Part of a small language model's weights: width 128, vocabulary 2048.
Each number is 200 + 20 x the weight over its row's rms, rounded and kept within 0 to 999. Layers, rows and columns count from 0. The size before them is the row's rms in percent of the matrix's.

# layer 6 MLP down, 128x512, rms 0.363, rows 36-61, columns 128-255
102,183,219,202,205,202,228,201,214,188,212,220,212,215,180,180,216,189,171,202,195,243,212,217,175,198,192,216,213,226,181,163,178,147,196,237,179,181,230,207,204,180,203,167,241,239,213,173,206,185,180,219,220,200,182,257,203,212,205,228,223,212,216,208,221,238,205,224,244,180,164,220,217,184,220,221,157,212,214,191,225,191,232,206,202,213,221,210,189,200,183,203,207,177,164,223,216,190,197,181,202,196,179,198,190,253,209,226,212,204,193,200,202,197,159,207,214,209,199,187,216,215,203,186,191,212,192,225,218
099,188,232,215,181,241,192,203,212,196,173,206,198,181,198,200,211,166,210,172,228,236,163,186,191,189,238,191,204,195,197,199,199,191,179,199,191,221,168,238,235,209,191,211,197,196,182,226,186,200,249,198,203,228,202,217,212,229,216,193,215,197,197,209,178,201,182,169,164,217,247,247,252,222,250,168,212,190,185,209,190,225,181,227,215,188,218,184,202,191,200,180,184,202,205,188,190,220,224,183,221,186,177,194,179,206,177,189,206,187,218,237,198,156,212,165,193,231,226,182,196,239,208,216,218,199,169,200,204
102,210,162,169,211,160,187,207,221,178,231,185,209,189,183,225,207,217,241,193,179,198,164,217,220,215,206,179,231,209,203,172,217,170,248,215,189,199,182,202,176,206,202,171,177,186,191,232,243,227,229,203,233,208,219,176,206,186,187,186,194,200,241,193,201,180,204,175,177,216,188,173,198,190,196,215,238,168,198,182,199,196,209,187,212,208,198,209,213,200,201,186,225,201,220,177,196,186,253,195,205,195,209,191,216,195,140,194,180,205,193,235,198,216,200,202,223,229,180,176,203,210,185,164,170,205,183,211,213
097,203,175,201,224,232,198,186,170,182,187,186,183,223,179,184,207,226,201,203,181,193,209,218,163,200,214,205,249,187,225,181,211,185,194,202,203,205,192,210,173,191,202,203,192,232,190,195,169,205,229,225,229,178,214,194,171,180,170,200,181,187,180,201,217,198,225,176,202,211,236,217,240,170,220,190,203,200,208,193,207,164,195,214,216,216,202,216,228,190,207,184,180,184,221,209,215,237,230,182,196,178,235,201,211,239,228,186,204,186,188,199,190,230,225,184,176,220,194,226,182,176,189,192,219,196,210,207,220
102,202,188,235,195,183,217,217,156,193,217,202,194,162,186,190,196,209,214,229,232,205,220,185,168,211,213,217,242,186,162,196,190,217,228,229,212,188,253,202,197,186,203,186,204,161,135,218,193,205,204,188,184,182,200,189,191,189,218,233,217,174,231,195,191,230,196,244,208,185,206,184,202,184,215,222,180,179,243,205,171,189,180,176,183,238,156,137,162,186,209,236,183,196,162,156,228,207,187,186,221,201,199,214,197,238,220,172,203,207,179,200,198,188,191,209,155,165,203,205,238,216,224,233,186,196,227,201,195
111,214,199,189,218,199,197,188,219,215,182,189,191,155,228,195,219,209,202,247,218,204,213,214,166,189,206,215,231,186,222,217,218,201,207,234,191,182,202,198,184,187,176,200,195,195,186,199,177,215,191,214,209,194,222,224,224,219,226,213,155,206,222,189,218,189,207,214,220,198,208,233,219,200,231,218,184,237,227,211,184,173,192,211,206,175,225,176,224,205,232,235,246,204,181,168,173,195,196,226,188,211,198,188,231,205,196,218,214,220,201,181,201,210,217,176,247,217,211,199,220,208,214,183,193,209,206,195,187
103,201,226,212,221,199,199,206,189,202,190,204,192,189,195,223,185,181,181,205,206,206,197,195,193,221,192,174,190,187,193,191,184,227,188,193,220,190,222,206,184,193,215,209,207,161,184,219,207,171,181,191,206,222,206,203,230,175,247,213,236,210,219,212,148,213,186,199,184,204,184,188,172,172,232,201,198,175,183,188,202,203,176,210,172,191,220,205,229,182,194,204,174,172,173,171,194,207,207,199,201,196,213,175,217,198,207,210,233,228,208,222,198,210,210,198,179,196,166,235,175,193,201,185,191,199,182,204,241
100,211,183,184,209,186,200,212,217,210,216,227,201,190,219,165,206,195,220,185,251,209,199,196,199,199,188,214,182,215,176,223,239,240,217,214,214,192,202,210,219,212,176,188,212,217,194,212,216,212,205,170,203,177,201,189,202,219,209,207,220,207,169,199,206,189,218,214,200,203,201,242,231,210,208,212,163,203,208,222,203,199,193,222,195,215,206,213,190,224,195,213,161,210,236,208,207,183,204,193,204,220,180,211,195,183,197,195,175,232,173,181,203,211,210,215,183,194,203,166,203,213,194,222,188,207,206,180,211
097,185,205,258,234,240,220,221,180,199,208,187,190,158,218,204,197,206,190,194,221,194,185,203,243,210,190,183,216,203,214,194,193,224,203,171,202,162,219,202,206,204,205,192,173,184,246,200,204,175,197,232,169,212,194,217,231,219,181,220,252,201,201,175,200,221,244,191,178,187,194,205,181,243,237,194,181,163,221,197,213,217,201,179,211,190,221,213,199,197,214,196,201,232,202,220,175,209,230,206,224,235,210,240,195,155,202,182,212,184,199,181,200,230,200,170,191,179,197,236,220,220,167,191,190,195,239,201,208
094,226,207,196,167,210,210,205,192,205,189,183,197,178,189,196,237,202,206,188,160,199,180,214,215,216,204,191,189,176,208,181,245,197,181,183,216,230,156,170,175,242,207,191,196,198,214,181,187,233,215,244,214,204,181,210,188,166,198,196,180,193,204,161,221,184,199,213,227,168,209,211,193,220,184,200,199,193,194,207,209,208,187,168,195,169,197,202,204,210,248,214,179,199,222,205,178,197,222,189,193,220,209,171,239,175,196,168,241,193,211,185,197,209,224,178,160,210,192,230,205,227,184,180,161,202,208,171,230
106,200,199,196,200,183,180,187,207,223,210,197,165,185,225,179,156,197,208,213,203,160,195,201,208,152,206,191,185,185,183,233,199,156,185,207,171,198,188,177,196,200,184,196,178,210,189,175,174,210,198,156,190,228,166,219,233,212,203,216,199,202,173,187,200,187,171,186,159,194,178,206,204,228,178,194,200,191,162,181,202,197,209,177,200,220,229,215,219,208,187,202,194,195,212,238,177,216,194,189,209,179,202,225,210,191,227,211,166,220,185,191,204,163,196,192,220,209,201,179,186,201,173,197,228,203,216,194,177
105,215,233,194,181,230,199,181,214,222,196,203,178,182,227,239,196,215,220,173,199,224,210,194,193,178,234,186,219,222,227,181,202,207,214,176,188,176,205,187,194,231,179,200,207,176,154,240,181,212,227,191,175,189,210,226,199,218,205,222,224,208,187,211,181,222,216,231,219,224,155,206,193,227,209,191,192,249,199,226,152,203,199,216,213,176,223,198,183,218,209,159,172,248,229,223,225,227,191,235,220,186,193,208,175,186,173,209,198,197,181,187,194,188,228,207,156,196,199,232,178,224,207,201,193,204,207,207,189
105,198,178,186,199,200,205,182,190,212,204,215,193,219,212,185,194,195,218,195,195,212,194,242,220,196,207,181,208,205,211,188,237,212,220,237,174,211,213,248,216,209,227,189,192,224,213,148,214,238,225,195,199,202,179,174,184,152,205,162,235,182,198,205,182,178,207,202,194,212,221,180,208,249,157,206,160,199,219,225,176,208,220,184,232,196,177,215,219,205,210,186,192,220,226,232,191,203,182,213,182,214,155,212,141,210,208,195,172,197,182,200,197,181,192,208,201,176,199,203,213,221,199,200,242,202,205,197,146
098,217,218,205,199,174,195,165,198,218,207,199,195,190,204,206,175,196,208,176,174,210,183,208,212,215,205,215,188,180,225,172,223,211,231,213,203,198,187,210,188,172,209,211,199,177,221,174,198,213,190,150,175,204,184,209,187,208,234,210,188,220,219,203,204,204,171,220,186,203,179,207,187,154,159,209,215,219,202,199,204,195,185,190,168,265,200,185,149,191,188,199,219,197,220,190,174,221,155,174,201,192,171,232,211,236,195,189,204,187,176,171,204,197,192,202,214,232,206,199,209,225,180,174,205,196,192,167,206
098,211,177,200,246,177,193,181,203,198,184,179,200,224,168,169,195,234,188,215,189,231,169,208,194,220,183,185,141,209,227,178,176,226,227,208,193,205,203,226,197,182,214,204,214,193,227,201,185,201,192,259,201,224,235,204,202,180,213,207,184,187,189,214,198,201,194,198,238,217,192,203,168,181,201,197,204,173,194,199,199,159,195,216,194,194,197,187,207,208,189,186,193,219,218,190,187,165,190,236,206,212,213,246,194,209,208,176,215,201,197,184,198,230,199,208,212,187,149,194,176,187,212,210,207,196,196,224,173
094,203,209,152,211,175,195,179,180,219,223,225,197,195,168,208,208,187,188,220,228,214,211,187,217,184,215,233,194,184,201,223,251,206,207,199,189,161,210,231,176,252,162,225,217,216,241,225,224,181,207,193,189,196,205,233,223,216,236,195,215,210,168,215,216,194,200,196,203,199,197,230,180,211,209,206,186,249,195,200,206,191,213,205,178,164,215,206,232,223,239,247,172,199,227,232,177,181,213,213,227,212,198,226,219,190,223,189,228,226,212,193,198,198,151,223,196,220,208,216,192,191,213,190,209,209,244,189,203
098,209,156,208,184,175,214,185,183,176,186,180,214,204,195,184,222,186,223,169,207,176,179,201,202,242,221,205,202,207,188,247,187,212,238,207,191,204,211,182,186,214,170,203,178,165,204,201,208,174,185,180,193,205,221,199,207,235,171,162,162,225,178,185,181,199,184,216,205,225,178,189,198,206,205,186,183,182,193,165,204,180,237,196,223,196,188,203,226,228,205,166,206,205,219,211,228,203,195,218,198,210,189,179,194,174,194,191,145,197,171,212,194,209,194,196,216,142,176,217,210,174,219,208,222,189,175,184,194
102,185,208,181,170,193,209,206,190,197,187,194,193,215,192,195,174,190,205,191,230,195,204,204,212,232,183,224,190,234,210,200,201,213,264,195,209,203,209,221,218,208,220,159,205,217,188,194,181,154,178,155,225,174,219,169,171,177,231,182,192,235,223,193,223,223,202,180,169,166,207,173,218,196,221,204,226,207,199,156,228,214,206,232,212,186,209,204,220,240,216,161,190,198,182,199,202,169,195,196,214,207,193,229,216,189,181,199,231,180,177,218,194,255,202,181,208,200,211,206,209,165,205,214,207,195,218,227,151
098,220,199,176,218,254,171,204,237,203,212,225,204,194,192,143,194,183,179,182,187,197,196,190,198,217,216,230,228,213,228,193,197,223,183,165,187,202,164,167,169,216,183,189,195,219,194,195,210,230,207,229,188,170,241,186,207,208,206,182,214,208,194,193,204,209,184,199,221,215,213,172,191,193,159,181,171,178,228,194,236,199,202,209,256,202,217,205,197,209,201,186,181,184,182,197,205,212,212,192,181,187,184,218,181,201,187,234,231,207,221,225,193,179,214,196,184,168,217,198,217,181,191,194,226,207,229,201,212
099,214,176,236,217,217,183,221,191,218,219,171,179,167,229,217,186,185,221,201,203,206,242,180,191,254,201,203,213,176,209,245,205,235,227,177,208,214,223,194,207,201,174,230,200,185,207,193,184,200,218,200,204,204,186,175,206,261,197,209,186,212,166,198,208,225,231,199,183,182,172,186,162,247,219,190,189,225,211,233,187,192,237,189,219,178,220,227,228,177,154,205,233,190,196,224,176,233,207,222,190,165,178,194,248,183,209,229,211,213,221,219,193,195,229,173,233,214,178,206,210,172,206,230,206,197,201,147,202
100,200,223,163,231,205,220,203,167,198,217,200,188,199,217,207,193,210,151,185,238,213,209,189,200,193,197,189,189,183,213,186,220,178,215,151,200,246,200,206,162,211,214,204,180,218,240,223,177,238,180,207,192,184,186,214,196,213,184,221,174,192,217,176,248,166,209,197,216,207,177,206,197,220,196,182,178,160,215,199,174,162,208,178,197,174,175,174,206,274,218,208,227,172,170,207,221,202,219,212,209,182,197,188,182,229,203,200,209,217,189,175,205,173,194,180,185,212,202,204,192,199,189,201,171,203,187,185,210
101,182,189,178,172,198,193,194,223,176,186,153,187,187,192,182,166,182,201,177,239,205,179,182,176,195,161,182,206,218,176,220,203,240,210,236,165,214,190,180,219,199,189,208,188,208,164,220,211,202,196,221,182,191,201,215,201,226,164,175,192,194,179,212,180,251,249,159,220,223,172,219,206,188,181,221,198,206,199,200,209,176,180,209,192,205,186,207,172,228,179,212,213,220,226,189,192,199,216,190,224,202,168,211,178,199,196,193,204,219,177,193,201,168,205,209,156,201,216,226,196,183,192,154,179,203,193,193,166
101,174,223,217,212,207,221,169,203,187,237,205,223,180,207,198,216,198,207,176,188,205,202,213,243,195,206,223,213,196,181,189,236,253,218,185,206,222,206,216,217,195,205,232,198,200,185,193,213,208,208,206,171,220,180,214,233,198,202,184,199,221,188,229,242,201,200,205,229,219,182,213,225,225,188,211,187,209,198,184,198,231,202,197,201,201,202,200,211,178,204,206,196,220,209,215,179,173,182,197,184,196,217,184,208,203,187,222,167,192,204,210,197,197,207,176,228,214,220,199,246,187,198,177,217,212,198,210,222
102,193,204,212,175,201,218,216,214,210,203,219,184,196,220,204,208,183,208,223,221,204,188,213,207,177,193,213,207,177,193,212,204,196,193,195,189,204,211,231,194,204,183,179,155,230,275,200,195,188,180,179,195,208,208,220,201,179,212,185,185,210,184,204,207,197,183,206,222,192,229,203,186,251,223,222,220,210,205,172,192,192,198,160,215,242,161,185,166,224,173,199,215,213,195,175,191,195,185,240,230,222,223,218,205,187,203,177,169,196,190,191,209,187,201,215,182,205,188,198,220,198,186,246,189,193,197,218,197
099,191,222,195,184,192,195,228,220,174,212,196,186,226,214,220,237,240,178,208,227,229,208,233,228,256,191,210,195,216,190,165,186,207,239,197,200,218,217,193,182,211,188,212,176,202,195,228,247,210,210,220,179,195,213,208,211,213,249,229,200,222,208,199,197,223,208,192,181,194,186,180,201,182,224,193,195,213,199,180,197,203,182,211,181,221,177,222,190,224,185,194,193,232,215,185,198,219,201,215,205,145,216,250,237,194,185,210,220,184,170,160,201,185,208,184,198,209,195,210,206,205,185,208,204,202,228,204,193
094,227,209,209,190,169,208,219,193,214,197,178,202,188,239,234,195,182,191,188,172,207,186,181,214,220,192,199,157,212,246,205,177,230,248,195,166,207,202,246,172,192,172,210,187,185,229,189,199,203,195,189,199,199,192,213,201,230,197,173,206,193,200,225,220,200,172,176,195,200,227,211,183,171,183,191,212,187,182,201,197,230,179,223,213,207,204,174,198,212,215,176,200,198,226,229,192,211,202,193,189,187,183,209,173,207,179,215,217,204,204,233,200,209,203,210,199,195,203,212,165,227,198,141,211,191,191,203,168